python train.py --hidden_size=256 --qk_norm=true --attn_scale=0.0884 --tie_word_embeddings=false --init_std_o=0.00555 --beta1=0.95 --lr_head=0.0104 --schedule="wsd" --decay_fraction=0.869 --decay_shape="linear" --batch_tokens=65536 --doc_mask=false --max_steps=4868
Each number is 128 + 32 x the weight over its row's rms, rounded and kept within 0 to 255. Layers, rows and columns count from 0. Numbers have three digits each. The size before them is the row's rms in percent of the matrix's.

# layer 8 attention query, 256x256, rms 0.202, rows 0-71,128-198, columns 0-63
074:073141117084106094107144197138091105113077128187103146148110125079171199154157153103133151197137066149167150084175161198156106150159091172156159119109160168108128103116096194143095156144148135
088:097134115099108171097132166147140103122159185146122088095097089158103099091136094119135180169110122125088132138106168129095115102121142115153110180159132163151128127110160136132144134104150145
093:144140162145159079120072032113080158128081071121131118136112141072125109168090197122129128109146137109154111133141110137162150128133131197047133069090089147101100092116060156157088166150113093
077:073230103086103144091152163147099110077124135167103128179147113115150152110132127130149133193173051114123148118181183155115121100178080093115164089103183160113116078150109216151138131123169139
076:170121086174125169127097092125130142150159161066124095071061140144061056114093107157146085111113153060101149146061121029102097087134139122117134150157154106165144103191174075127160132137121165
078:166158134119151156168086088124102118134148106148075149143146110164145089092117108133059077064068180112124103089157092100141086082137159127121155153112174100120137109121091152176107104105113123
064:162129116152139186188107075119078139138129107098132184097154134108068086092130123139082073096109211092137119071142090088124102118126146109103156140137114078148116121118143116133104107125069125
073:111152123119140106108136120166135106140082095145137150160133121084180166169089205144155136131162122136157090120205135210172101130141091133087126091138118087055093123126053174155113126126097123
089:068170111125127100164107134094150133093129176116089173185167064156172141165099140138115114049148121164102149111173111106146081119151124134097149117110205106102108116139088184200113101132148099
095:103136152094124131125115153138160130172136088150140107187214132119184175176174154092120143164137047170151116152165118143137149178138093168168080132112117134096158148160118176123128126166120152
092:115094105131193154138141096093146075142131146130152143095096089048004092131133118174126084107189135088137162114099168117125125084164075140078112114084139128139115102144140106166085186124101132
098:143202123175107097135068166090122125118162176098063150106113089137113056068164126146106091145071162124140115070170064089122114086138155100133117097170117150162185133156086138149146168077106116
075:178158059138151140099144106158058120153140158087106102072101136142056079089097113107075089087068173139093130126060141119119079118153198145124146122130137126155136136105168116157147086134117145
088:159186106174159116118099098156116130125114126126164178133106074198114129073099140148099122083132200099098145132170119133146112126165185146093142119140146156134097085127065097132072124113122121
089:143139055107109126116198104157109057141171125147112096158170035115103117071131125161127148119114160170080078059143081092106098174136141131094109109100128109116096121123133130095127139165077098
094:106150156108104148125110182135081213094104115159119137137099120131186161136109175144083141146140191167135048120123139191070124126090173116162134160129147134060092172176148097133147080114189091
072:125173141121158162114093178131102148182096114170143143139228073150163107161178155120132168078107121104114067158188113126133056124161155165139150166119102085124132098086111124095090131167077156
080:168082156117125131144124120141189124163140092142171093173113130103149162159154146116168152108120117136136077122155159139162157183104117171124096101081103086103117111106114131084147129072146139
076:140161119116157125118126109090123123104130116110117126145093134098104124133136136174189075169198106090101118179160122117126173095102088165106082151144145081141097100173132106091099162070175100
106:085177123105108164129135120163098127094162162108116179134109069105150136124113179114091122114097133134129142149116110177146122072138198106098190184144141143160128150080116136106119141113154116
095:112124134127133202143107091184127121112076110151177097146109107138094086132125150124148115102155095084157129100168116106121107156149107156176151160111140131113068110075171189105141135161140116
080:180105098111120162152167126092171133144067111131123091132121130160091144144157159189132130122183071073154132111115133150109125127128060158108137045140144089099145137106135116132168117148117142
099:146136102127145135144134160061092169107082186074137127138097095103152122164091095111120109133155084101095092109122171133109155100107111129110079078166108130169119118115099143192180204106138106
095:088123095145134089128060196135096116096128110126082196087146092129075143078171128110168127078165160115062130129102130121171136104129152138133094161177151128155131134176106135129110198125098080
076:115179088126096113122096146157110150103142141153127138054114107177123099059151084171137105124096141108075082020189114094109041134118151122169137124134123078135164115121108137134117107150114122
098:121081138088132207144159180145140125148172125141116064186142155133191187162148109100119182153175105156129120148192140147070109168086087133143113096116179132089067110132116162088095097170121114
096:165091183134087094184152154146176123131145133126105055116124195086155152106018128130113211153126145122153121141182118148152127152113120159214059097154100141118112112156121124176112127123190088
077:092131110119114135137156179119139138175123129078109190123140142101171148131156140115151102178129160132162151176073159139087224127144109154145145087111123151075095162123162100177230171112151126
092:090161147126107104088099154167090134153153131080100149106102130078105123103129121141097153084077177139127129108105096109138068123171151115106122159120129168160146157081036118136112102093143145
089:037108149109096143125115048149153157142222088132091174154201134109131141107145087118137160112140160136177126123117154070108143142152119128103134113143136134129044137116121157134137130135115150
102:157163116131140190152174118124108178090113107180132134111172168152108162155152153154152138095148123157057121077149138106082079143105118156143191110168176159135136169144138139185120141109096123
058:138107105157148110108140093075170079166117120099200102128118152162074138145127171125197143180189114122146113155102159184135128134153104175106090115174099102101094120146189103102175135078142110
102:102065137111126142157089148115078114181101135142107129116116070093155149108145145126088102148140111202125204148093121103114101151148160124152133115104128148096040127145161167142103076149152104
097:122164115128082164163129209112093133119092117153095115095118104188100147132158144154098154100136112154144110036144111177073103089124111096148095100142139144076096118143070115145094126106221105
103:122163124109149125102158093155176099095157179055131204143121078098144103113141144099138166182115153092159086102093097152134123091132112155124121165135120138152077053118149102146122119129167150
091:138121169134083120115089164121080100123148165170144159104161102166124115102129116121060088172136137145072164127151126072103128153127155166146116085086148070150081097147135167120132117137087133
105:138084109149142148119067129114084134132130189115129145124109142077081087093128092110118151147102167087074105109137137103113145117157151080105105101166103130156095152146178135193118064045135116
105:139078078154098165147120067075167137125080134139118112137149128153125150078160049126191114122165032169118096100191183097113115136132089160192158090126146200093171105116134112090104130115111129
100:163086161118127104064143207114126146180136120132133124139108123197146164159122137096129104081063147129153155107142114132114112127117148112178152141132137120063125163086128147092164124165059166
082:127118098122120145166073095127163088097119119120150218124107094150080094136137110142131152092110118101083148127142162102128123127139153120075107149140136142101136170111112118174100111152106083
089:213118119091163088099116154039097073144145139133139094134098115214114071145152099162150138105157100076088180101131127109115180129070091132141118078129114135124126117118172150097124155131094146
076:118114156089089086148111161161100105108097136109102172132110071153137097109120108139141097091109151211118160142082119146137097141127109133118173180094132169154143166122115160142188160106132159
052:137132132145060133153180097112146146135149178135139150126129101092185137137086194151080147177179148119125071098143131152155148088109128163103146093106195127085073151159148151140114172092170133
107:075137132128147090135115141106124109150176072072073176084085185141116159162191183084076059110104113189130141107119140159178170106063142099191150133126092119164115154114116159163178162141105132
081:092140111118164171191069120101113117100114118167098157164175127107077120128177180187116102118147069108147112133117160153164131128179085130134135158184183160135122112136104129147127156119089095
089:178133137071087176179113140137077185160134108165121113126127085143160137132134123151132097113069111108124060079108206108115125137109143168149179173139115149089074105135129132123172127189149146
055:131119144130105155129104133121083118125123174166135172149188105205128135091168095127090116130102103113118168121112089125125136125136124090138154131080099074132193158090119120145168138106118150
088:146121153119089116127126156107140101149140155117133140122122142055059152092093081191120119133151124144129159094198188127142073164187156156108146127076141078134156162139139118137158157119059126
067:154081150085155162180157134134172166136105115113135054164091127055163125152054185095157166174197117121167161135141089127099149155136098145082114107123163153072135160132084160122096089088199133
097:129107149100152106102151133128109163088094123131084126096089105106101086104145155067100103098181155068119142126110069142151180134159168142115159147131133130138133144115113119144173151100107130
083:091109124071121084140139149146165146170127071136166110083054133132049138152144085125190166133111166143098127133118144116102060121079125134116097110116159144102120139179150131145063145140136124
099:135163118122124168125139131174142163139145108177132131101144062138164104190104150159103131126141078089179106136163103178085156117149123109095153156146161135086137168205136091082127140087104057
078:167101119147128146166107084118154117156151119127156129120148158071151122137080159158154161159168164085149166125156195135073158118114111096161187119068153142054140123160102111074047158167155097
068:185104119088089149152109139094186128150157121180136147147139146075166137159144133178071067163162132143107100125127191187169203137126132101124133136077138094112113148137182155132124134180093096
060:129155139119112132166135116147093121126141136118060145117180134107155133170109173171055190109071113073107113101110047151145103139155146026111180126172131100129174159110127098118125082077115203
084:127108096158101105111116121125113146200122163097112145131147147156089086134115119185155195139215176081084115079160144093140138128141103174129155131148097150149083163170188102200093161159153074
112:108127131145116108130138124116118061162141096110119096126092151108060106114115120067124107138089110054158132112095146097124105169158118128075107123134156084136130107121146142047123184099175155
096:095125187132194175092140139156139146069125083246129144125123122103157101136135114143137124156075162130116109134131086140068114107126130112089070150152116100125081140112134108123151135094111084
069:077167156170165175145126043092122119083126165165157176107166085120175171121152157135093136129106114159159116127128127149130112118138136109111149149157145142143114131128150101072138134070150152
086:141100152123103109199149187173160168071207146122101124171168153176138145081124124061094109099118145132164104133096108128166127148097105175185188143141144105074093158103156128105109087155141150
059:158171133122164104166153142084126180154104160148172133160085120108127156158150114085140182143011130173113097179161168076159092139112087164105108129154084188148130092144164118114132094118138129
084:130103213085099159090116148157123138156127160102136112112129111124171133169171079087124126148135186173104091167153100146125190136079117133105082121108131195118106137136145146154103061092138095
070:129118131162149092110117155099143156156097160165094152098079121086211149181106183119130128097105138105086148154085183185138120140196059145140124101154154156098127103137204153112138131121143136
076:152190153155120142157150126159143182107123141224132097103173103184152158192096146133140107124134106152172085150164139134123096102168142120158085133065173115085143116061168100153080230133165125
080:098170091119107125150127114131104137081148106149146122078216107116095187107090117127130106115093143112121143045170100121070112071148155109165143098137154169136120151122124162140129112102157088
094:127165129065106086111121116139165150086174077147158170144103125102096159139133106169136116130071083084128125090119138156134157115135075134145160133087121138178123137163086134185161106125087081
096:159125123125101123135149158117140106090167115139137082090132145117122085189127070135127114102079098092154144154114133127133104137133068116134099102079048134158144139176128094124117112195101061
081:108145061152098099114117161107174164098182140142156162144090123201175145183137130067150126134063133176168103123101142132158092123133161100120079151168126126110162136169150093075133129116206085
103:069140096137157128168143094096108140117108091176118161066113119044098100137141104179081109149075179073095111087138080143168134125150134060146150133237078154137150113105130071168122185137124096
120:090154100128151194084060100053156133124129195126127145079105118090140147099166086134113175167169137152134148173129127165149176113119073142174117113171103192162154112165143092182157150126122080
114:141100157154146138133143153120112156176119111118145127167085170177171166166106129135082091058097128116148139145163095117116139186111116111164155119144136129120111150068075134107169100087101098
086:125144118144145122153098116098149085141144116130128171175111175183109098101127093110099099143179118171132120108166157116098128165126104187182148100119150128117101115127133144108074109062153125
051:177073099136133150131082119142134123086109140132131122210105132133124212134081080102138165116178125087166147152207180148058108171163135161137051096078128167086082118135158131108118136135140128
076:112130105097145150066162161133146100098164138080107132133113126058141146136109158150099174170094160169131139159147153163119126157132111097150110137188094180099148132078155134113123050094161129
071:164122087136068110144096136080165170083075156171124116127167170156131124134135103121120117107105109119197133157111120089065145162147130153112136083071164108111138111183157138161114144168130124
071:117170119142141150106158179094108116145166167143074143156126145117212169102121151129088171113080155148123087100157144153132087124133142086131124131092088155070136107087129120115048109122069121
051:104151148157103131120119177134117139131134143101103141087130125141141038117169160145120120119064126151082158088022071068161125072114142114134175175151099139165149123152156123147115124116179140
056:163151115200132170182094106139142135120147156140174137183105121200098147089170098133110108118129102134081147090161116127147104114126157123113130104050145110107120088189100152168128186171093122
072:149175141146085123063075064108111131105177112155176091147154094205087142145174078146094087063127096119115171112153130124170067135107117119123125097105138082098124124125126156097144158117095101
047:177095111115150137113121078150120098144127119170190082177111130108151199137130117133182158103148131107179117148218172142049119161144141166103079084085131132059112137081117168065079101126093109
062:123101165157119125143115109147124153147125157132116082171165108063141104088123148152084124079155103114156080087208158144090096144149154151124142066088105172091127135094159115167046137108102119
073:111069165103149152139121110109172113178091152088079138156133136072109147098056153156089151163154102128111085146184155142099159139121103135126109085160134109153134128128154126124143184135143110
066:081132132194069096106130116148097155153147112084090169140124116116135087091125170140094110070100136146121101083074157111177119107132169135136184160137115140115186140122162107194050120082128116
066:195108149187094173179137092101113090126076188126132118148103113140104101129128136117119121094165117125132083061172147101074136138113146105090176062076107139146151113168120105137130140085091082
078:169103111134146128167104108092126101110095152107147110092150148176099086162165171077157116112164136152054176126111074096129127080095091115125152140142160152205166124182196083151137140126149162
050:122183114196095103117106125143084147100144143166195107154107077150105149144119074113104106093106127080156171118222134148130096166162102177117073153082126122130083139045055143131119134152056109
077:166100128163158111130134121098145131132181149189127109153150162137133206141119142145137104113124154106163112137172141128060148130119111135156046070114094108097077162119099164062139143166101146
087:142109117043143187094177125112116135130083124149070117120093147088111141207134151081161154127169141104138114145090153149078151155114106126085123164121091104134109166096160174132157130091184138
075:104159148183124161141122080159136119163160119193141133189136098103110203108121068157112092105144110116117147120168163152126125169143090166135100079082140121114080124079067160115143159182074089
080:159101116109119118130132121135156118112115130183137095111144140102205098132098124129132213134128156125200061236118175102100167112102119118160156150205153116106108110122123139108118116109169065
088:101121097104130128047169161117158117130156143141103123154135168076135121144139164119150113112087171077120136128082052128140176149129184165171146154137127150151193223148139120136175102185193185
088:109138055138093179147158062118107106117123156040092151094098108121118064118164156063104104157097116115047204111104069157102124106137152130046166108162108165134097142142208171150113113103150136
080:121128134086195118137162134147115097131104106129110041123151142095184138218140143098137182138107133130178088157064186174137146150121070103141114128134152105128064117126146130152163148135147111
068:132152112117122137089157214092098156128096126075117159110133163127077105114112120165138074177111180136111099192119108148113096143085190139144144162122098089145130169172153101144171155097098177
094:122173195108098084093099140129056137081063102127150144145122111128161138114102135143096108076152151177089035061159131136137095091159155121115080118117149105124141150111094107106113089104120138
085:109148137126107112136159197190173129154189112113063108170151122143163140019141116102137114106134133128181099125143128143114124122155118103123075139121157195127155097138142164111131116129135091
055:152131160137128099156110125156112171104178155157145108161157099208114166151108122122142087132106111096133147136171130148130094181194078081149148142121125110117149056104040162105146162182080095
068:143160162131182186097150161175184131132133102232125083169159170088123188102123119170136180143115145132182057165115187168050118151137113143153067163144154101122099091106045095083118129158118109
079:148117113130135138176092191112166121145122155171197101128150155106142155148166165148091143136101113091120124210136109195100135131119093092151147123152131148138149129173082142094118071159156132
067:132080108101145141090165073130105122166124098088149150107111111046118112140092180118108123148122164146147071179101118132109165123065109155059172137127105115161129161120209111165118104073153143
073:114128106184082133118060130115140163099154171111183107159123131121108176148142158144102093153138091102097218087169154101096154146149099085156129099079189158126135114147074164081153098166143121
095:098141128106212163122121073140188083121113133158122120099156172084145145153115112197146127134105148122198079160133136149080170140120118131084142120115173116043090118141088183108137124165174137
090:122106182079151118150155138179173169103180075136171063169124107103140236169115099127107184120148184135154097158128151146075113129108119123146069146133124184119144067148104129089080134140127133
084:111059140097135110145209089118106124164097135159140147091116159073187052167140145138123149142164158184200082153128116120102161116085122129115121126168104169129117132096178094176117136080161117
108:118138113108129125114162105133151151103173068129090082155137094127129111098135172112125157143126109148171098108100168131196126100135163105136158109154119141091165067121105155107118147125179094
106:193118102148138073113131211159147159105141108188137131176070123223174162133147138098175149153139137132150187083099080083116138114101168134169155128101109127155152101103130140150110128094125088
098:128115081104100146117097142108105127090123111057116109136171165113139171148199148149126088110156124103092113182156108027140169099125209124149136131098123086088166153105136192186142151106095120
077:121133051143131136056147163153087124127149145102106115109112100145105034130135150136129128103135064093115176089183119087117137136150133080135123102120090143185142126117086141109157127112118134
086:111117060149197128097147124118091065147114128058112110120157134151120079130155125125147071083088071100131107106208140161111149155140104113089191100096152141133137106156163158123107153099152117
104:071155135122127140118084107206166123112190151141109144107184169155138101103105071163080124137083190128160105153175102103135064107130132097155159109105131121090155044123088112139095137112094101
097:188132103100118134105138106095081119139121170109137133087094126154115100124131112145139104136115153140168128171085102115120101122072141133059097143130131033130123184126127094093231165115142186
086:130147146163041057163093134104122120105116155071139153173121077156031129123117145149058137108127102153105184070095099140148151143158081122129201180089135173081135136147108077151119120130124139
111:145182114049153118169094171203179154121166111078138110119084122147191103093158127114101159143111095080093134172137038120110146101073152084196125097144097171174194096120138166102120127114096154
094:177089139120076159160141117084118172122180184137189117172086059121100187127083122167105065135142079154116154102095075153133153140168149110144108074099115142132099200086124183138163141168093118
083:145106145112140143141163103174121103115124131095141087149127143039212149145117152192102100143165171129169086172126141153090170138093126157089111107129149110116145085078149190133162126134087096
103:190153100090171124100181147076079078162065117137100132051130182129106092107132156128155112123100143146161107117076154082162130112114149142112142089114076040128106197125163092157177169092144138
109:087186077170142172105098180120107107132047126106053103157122134163135161064133175173157150124144120131140094070116153099111131135174173158125134202067062071092142126123077124154176110142163111
109:108168197162112151176123091149196169116166101180139143152172077104149113144146136174121129146122096173125116125159110155122141147111149145129137186120174101113140104128130124124072155188170148
079:144124126147152101109121119077071131094081152152087125126113085179039077079158060120135121061136141187123156090120142136173095138141124172111129124138126084117180131132102054138162175157139104
098:085109223157060109144121112133190164096161098095155074172142148119144145149111138168075110182168043153077146115171152150123135157127095142113138118157146154130147127133110132117060093120098126
077:092112175184138157080074096201154198104167122132186104152155161168151105112127140137071133165128141130145091203118122130109110161098161126136135142177153178114145120108087083106102081092113123
101:124138190136183124079120108132096126167050170180101154150092106153131072152165142148119110093136154158211122105149146128120159141151136119088108101148155115168111146115114087124170147128105160
103:090141196145119116130100127150149190080188066126153083090177201165114121100134117133106133117097179110150114130099120164159063156110115157140103168111127147139186133115089071081091151127149146
096:148101124117209151112183092137160132146135113117106138144105134151154129169162107133179213155136167058125056210130123123124124103039171140094178055108134080130133111097087186088136093111094128
098:145111116175118102144149081204160165083124125081142136170070150059134113107060103143169120191121096105067154162166107147082114132130102191108125156169058164077156120129097195106100121162084134
082:079128113064101170122133128160168115150074136129148107119166199106141117094126146152122130154103146081169091179156195109083110137187153114145166105125079080115129193094139151159066077135080128
092:135149086086172102143151162107095077160091104169090147055116166126074101167135138108124103121123112100120112093105169152129129126140156083151120111124138058140097129132137063134136137171172116
093:172094176207090118159137064135130149107173112081138103143128017182104128144111113144140119130173102137081135089128110154134132154147127149070093175096162134095142155124129099135112099121151115
137:171139118092147195100116146136155161119117073132150113126147134170128133117157111073120158117114129106085210159126129098139137113103078148156165047115140089145126094127121146106057156113082121
104:103078134106123162112111144097141166079151158177135125103073137156146207109142152120098063093138150089165131129135144142104052098120185115142086117139149101124041065117037128165134125139115078
087:109091138114130148135119099123117176101099128041169111119115153107155173117160128149125107236127091188141126117156171091106138132138120060128094095108139167129104117085100174100175107122055152
112:144103094082190124145185117131123090162114148180126103044161147089085093158161152169176096081054135105182075136064101098165132130127136129147134122146087080102117170109193098146122144155135164
094:105106134192106159145124111124146224111170111127198156131140119135116118102148139171099136168078093176091164123176111096103120147118152105094091116127175144145147163157082138094092093150069164
087:077099169074173137174145095095145052153085102128086106116116145107121147155154085116167105109117168157170066132149183183162102126121207140118125063112099121100071141129123130153108116131104161
093:123092128119119080165126142076134129128103085141157164144097095052161126223106163147183146105140122128126109145149095118094150134129123129112100170178130186082158088150136152114084090151154120
086:142138078083145142108139199147112146162111085187049124121136148106127136119180133109166177118085201097163135090117135135144120087139152144154147086154105089117166135183147146096123184103190088
104:155108105175178144081106108096136114118080158144068158147148123126138102114166072106169131136157205160164035099147166126140142131129131155145135103121099088168141107143168138101160200150162148
093:062151170185050147133132138127166146053111127154157148111164163156085136117098102149143145111141143153145092074122139081132049128155190191101108180181177059086137148124105113112075140132157143
117:155156166129205176162126111177095093108077155178109203114067105110191088053121124137124102128092123058160124153150091129108122140172116098097126124166147115090117095093123152154074127118105091
089:139176088153098152112124182071117086138109113155081149119162178104112075125157085130186197104140170090126106139115126107120084125099137101137141133132122084138160082137183061136094153140183119
093:140144062097115129149157170159131089130166116085117066164126058125058158170172111084121126126101098060101140138240125124095173124135114116121130086140073054133110084167157126147117110172119129
128:150079109114142088145079116127100119064161162093134158161150125122142124136152107141147080137161105062156108108144138172107129158155171147055124123127118158062152131142066113132137148146124108
116:159122092113186245125122155124154125141132095141108137093145186104092091130135104129160173139113112143075102111100149069113106115113120137140218120093122162162157190165157100117118109170130208
# layer 8 attention key, 128x256, rms 0.159, rows 0-70, columns 0-63
080:125152088129115102107111105116142110122127142100122132169146152112144156104120119118142101169122159078132097102165110095108124063096052109115165155095122140099163040159131099190122172142155119
105:132181089112125049048114174142077120151122157128124182162162147121120133147146121149142117159111143140164126068176143117122138202177139150197152177069119126167176103128128130129121139151156118
098:111105159124159163124116088108181077123098140047154108130160145168067111131112105123122096070125163144157076098068077119122114139110123179221113029096172087161047147123143091071167144075147078
120:131096112093186112089090135129094126134155127119158155118065177165115149115138084163192115114126172077131128153150132153143145130113078152151112173087077111112160151123108081160130115167160124
080:072102180147198078152189121135100138135190142156137133086115127112134113162168132116112146140071054200119108121170121150119184201119159086104058143137099107120116152093106097118137064099071127
082:173125087101048160159151141114139143143199161146103094109105138098138082147158148141104122146129122078125144136079158110122123067113142150112126093151143095126152149133160115162173141173178135
084:177062143093127156184145160140126171121107115117066108087134132119131134138168132166114167147139066155092158215059118142105128153121125088132118131168133149122141109122187134094107105144163171
082:135133096137118110133109098068130140138102101116156151128161188129116141057083088100141111162154111130105111106119116109090142067141053122146148090065079157159168122142147117177126135143180126
102:179140038167135167063130081108118095104153117148119157060155128083151092111141075124155103162113111067140118128149103125138131097114072134153117093110113148185110078143105059190199168129158121
102:121116113097117105132121108156108137143162166087117087182138074155158188120111096172167130069109135138134137127165072115123123108130145103121126138137154123123139165064136126163123151084129086
100:125136119138150124133140142126159151088215125188192157082133188118113096186137097046138134160066117202080139105093099129142185160189137092170127143193120154168137115166095147096158075130140148
101:049094043039122087073126156132136114101178140142128156149240129093106140156112126177106141114113177104135109137155158091121148133136133154124149181109135118107111054121142165206139131149135112
098:109128148173111119148143147082163153166141151146136161118100123087125111160143148159132177142099067152096119093092148110124148141107087132176081130109110105114089167153158146092139143113237100
086:165084112132148124140162118122186118121190118130125127152142137144153144101091128125157109192197118072132125111130140179134140071177134162152138100121156164119103062110134111157083127150128142
108:138122149132116174152059137112158101047092172139146087121121155125128166112135104115125136134137091108140104155147130119155122117162115181163145134107148120185109085098068121163061127155175106
093:179117166142154140103143077189128054138150106144104126088176149157080106089157140118156143081152131115149107071099090061152170133124120099070111114105144138142120116117107102133138154098111116
101:123118103122082145173117136123131162063088062118114131145142183152182185097085132114176105173132151185156131075121140104099128088165096150160073112137125180167155189157098102137138102176137114
099:107129126144132181132149097114092168090109164089123171197178152133093171168134086116092129152142172136181104105117105125124156159138148152103177131127204125109114147126137161097099122089112157
093:147115139166120082091148121104094157116179137104106097154129074177121110135160107112107145096127021143092124095175107135113094159173152095094135083074134143156113107123095154156131119160079124
088:122110137089124160134142152125160147159162066201154116103170112111085133108128076137145145101166175167139116103081103090087115106103155124088096158174110130133132106220139116135190164167106104
097:151112122134193145173138101082150074200175085179155171105140130201146120144171124089136132111144084147094168177119089138136113125164113097127185130140103113096155146097108076140094154059155156
089:122167196166079127107127168149120084135176147134129120056088142076118044110134149128101139163133101166067117127114098153130167163158182098119122183112087109126145143074137134123120188114129152
106:112162154135154165144123113187114097135134080132141115117088136114093142153119101145106155160138134158211120114133144120115107134119094169168110074102098105151129158139087098102135116174136146
116:134150131100107143076185128135131093132093104191141146161167083130134156099152119110078134124063120125099070102139182156146141056125092096080228142092139101137144106093099089144173110091144145
090:150122087153151076108147090096131108099085144108153155160143124149120142145106124116130143117155165114126159127207097141139153067104109172141171089117127114157085091085114137183133106140119101
088:081104194179120154162164059168147155103146136110161123074111113141148114201105071147125138175110094145114049124141119096103164159107095109094104101114114120221163102134161132118182140143103103
102:138133163149132160126130085112164107107150080115115098086150056138121122135133162055157124086133115146156174107128190130057088130080134120093121136109166128081085096100107130111114124093105087
086:119168139127143180111107141076085134110136109109085155056128145089150156107114162127109147152152159175168175108093155122084131188076171113125109212175138129098165097144103185148118169135090133
100:100074101142144115127088139089181120047045072120115114129181095190104165185127097114144089127127178120172099147152152121151118111098128162158179104105164161146115146154189117161150166118115095
104:155171149153115178112042117132121074104062187198100089107118124145103147043153132135144126142203127117064133113181201170161101110078112072130146158145139124129126129098115141090112178097136153
097:129131102110132123123121150119157121174136127166124111112144129117127127103149146174072138117117119112172150157072156141132125110176080103162143123110070125138092129107155085125131137125157163
089:126165134134132123146158150100092115150207150086076072096124157097122115101113169164115063112131149135104190074134104118099141153121119150092132188111167110114098156097114084128086145076108134
103:152146099121141117132103094133182093082149234101114115116124157139148115134149116112159125070091227052071096160114113129173164136123161142111101115161130191098098146149150133089116135120081159
102:136081146132125095149142095095125112134167152132103106113148112130097118125160138099053169051145067152098144218147133062184160146145114111125133127137083144130142171135114128102213141143125076
098:112101071176123080072068141160097168086186095189110102120109115146146138084078137188123129103166185129127176104151118101120137117138114136088116113094126116153150111137088130117168158093084116
095:147115121109141120158049061156159117092118083094118124195131142134173159101089050126187131103127079131111149127099107113151136109155108157155149135085122156127180084089120153121060065133123101
101:191110072085108086131130128095132094119149132152126133155141140137172173206139130168155128103111141094103161143132138184129137106123143184129116087142141158159159120093133122125089135124077190
089:095100159126087073152132133121097103103130210155167094175145082089113124164178134120130154141159102141076123169120193169152118117139134137104098118139128140148104131060121181127126072102078154
110:161148107150134115165143150120104118118117101119125124141092150097117138138125061145104134185157111148078066165107164151103127127112114127112161116162110110153182137091130159126067123143112072
110:154176096068121140102130134095164149145066143141100086138077086103190122115129139090117126176181125095145085111151133140203096066129095072149138110130155136171146145166056141147090131142204179
091:077080118155134132138127132099111050100126122149152106102182142170140179156143183125095082118148098170137117169087149072156113071177146114134160174083126091086128160116073124131110105103106090
104:118172069178124111101079106129146143120127166147119163124110140075142107036159137123095117115158141129117139134139174074109124132126057147149117120095108127155109128145127108135060146112151114
090:121094098170108134134135072116096140182103093122070141099136141081101152118151107147177069132112175164100175113131119136093174186108102085098157197149156099112083168098108141105067132140150080
088:154124125058146093132122099136107141131073094127172133172132071102114108147082077142160214109092173119091136125128095102095122164071096105095141141191098089128108138128172084119100097110128097
093:085146218113130147081123165147189105076156130205162113153165107143154116155125152093092157133113118150088195119164120140183093088110134139099121108130144128183176162147111089187150182114109138
095:097143141141108059132142174113146146079162172092120145099065177154077107136095122137093126157146127156125175225089089084196106153114104099174122106109093098108182098143124174134183125109128123
085:102149139078125191114099135143163098109111103130212152169123127157144122171125096078076154122173056129177110111113165138122120082150130163140102071125120161183161135158111146142167121150115158
098:161164143167155142131131169118082110167134145114108126101123155134099133129138207157126107099175134186131173179114104127062125145154110119163149128122160165082091122093080156128148135124183157
096:146090137150110163172161093089144167145144118144123095047072150124110116210112167109172129147054109187107070101132134158132141188113134116152104132137128140159143071156175141115128135113154104
102:161140135118152144109122100153129098111072148110126078153129132171103145164120140100150114203123155122129072078130147211132093083036127077149127074110125111129136044152134119183116145135132101
102:151156128104124140111093161087095163122112123140185116104133120123138126209097138094115178130099060153107099089137128185108133145154097053121122145163125101124107091104099121083224097173092172
104:105113146166164101154176118133154135163108142096129170117109181151130151152121129150126175098136125152059099166079110101127119159143119153173164148133165095152139137073138138137125117120128103
101:095114117051134142102127128117137132111114092125174142109156133166104096135170147150112083103169123201104144149064062122133103158101122176124084108161173033147131145127087132146102072122090135
099:162113136148190127145152100125100169111155135128139114099071169130129158188071096135142120149072168150105105117100088091122161190093121099139098160184187154139119066116172142162114150144145136
101:129159122098143143104091188157159151142123128126161099137097113156125142146157121127105116121154136146165140114108147143162075072127139177134147113093057183135137065156115074195166175137097175
105:122143064082145123100103183136107050159169164212166124143137098107118106064139126097087087087195137146096174134185147158176103072116085113124110065113100126138101193136078141147169120139145145
093:116071100157189108168158099160176130126153112183138170103088134160203193144095110136120127190095095128120141191112145117138126133158107114171078131140161090098145145148091138115060115167106132
107:169154082093103083133118117122112089146151122150105119173177120123123113155132134127122162099120162072114134085166099138183131120167168147133143185083134118185178145122104145146155116119172158
102:133118125170123127166171076189106119132107157073132105166148117116149122064119158145163093145111147139106081121121136086143114186087063174091105082149185081138107123108099105155097112192085099
113:123117118163169154133161157158116168173100152072116077081114190104120127167161132102149205159137086131110103158162148157092160193033122087147119128162090169144151081145155159137169126146121126
105:079106097131110113148131114145154152145094153097063080128137217104074162118143146165173095103134143133143099161136165137107169201048130168172073128152186092087084157113163122096128157163119065
103:161132094148181129155116139131109140158065116151110111099158167095115162152112120100153111075093125088133092091112161158067149165077127087090106178136134152096120138172129128133138173128155101
090:133095132121155146189154104117132082109169119093125113101136164147128094156165137112117132132132155086153084150140130202170187170095121100100128137135106123097118131163165095152121149203109068
097:139081111112101107112077157128127098108142130123103122104132123113088069151149113123081133147115108117163167138109084100142164101145168105147161121141102106148138134154079133150212101142104154
103:112136126110099075139120163123129079140180158122136164144098076106078114139087176158131212162122094104166089189061097131110111110130163112101143178145132077121182082101085132150150157143074156
103:135141155120149170112108134109124096147157098087138121112089188149107122095080091157124163076137157130126170174131151112108181159163122091163102095138133155137136120027221149118176123157102155
105:099164066158202166127140127078141123134147203149183121142117128089168142117125161112141125109177130153123121166136110131134162106096176177188179175124195098139151134125139182104163102108125147
094:136131195088124130147151163130119105150161084136184105088131153125070125204085090160105165132132038116104114100174104178130164132155117137189099103119153094159113149121203143132200140159106176
102:143138142085170086105104212151113089142106130173117128132176124113159180076148193146117104100155151124118137105125113147167172102148133094146117096157124103165119155125183163163135166136119212
100:121177123196137044082102070137139021133136158122128133129142083152098135094119130189122117048111154134075099130137143137154058093122173136110147068123132103088125062035121120160158033085105134
093:088119163143145092179131126164150132132107091159149146088132167136119130162106101157111126144106152165124125152091184113151135140151135158174120142138141147093154118193202114100164147192120155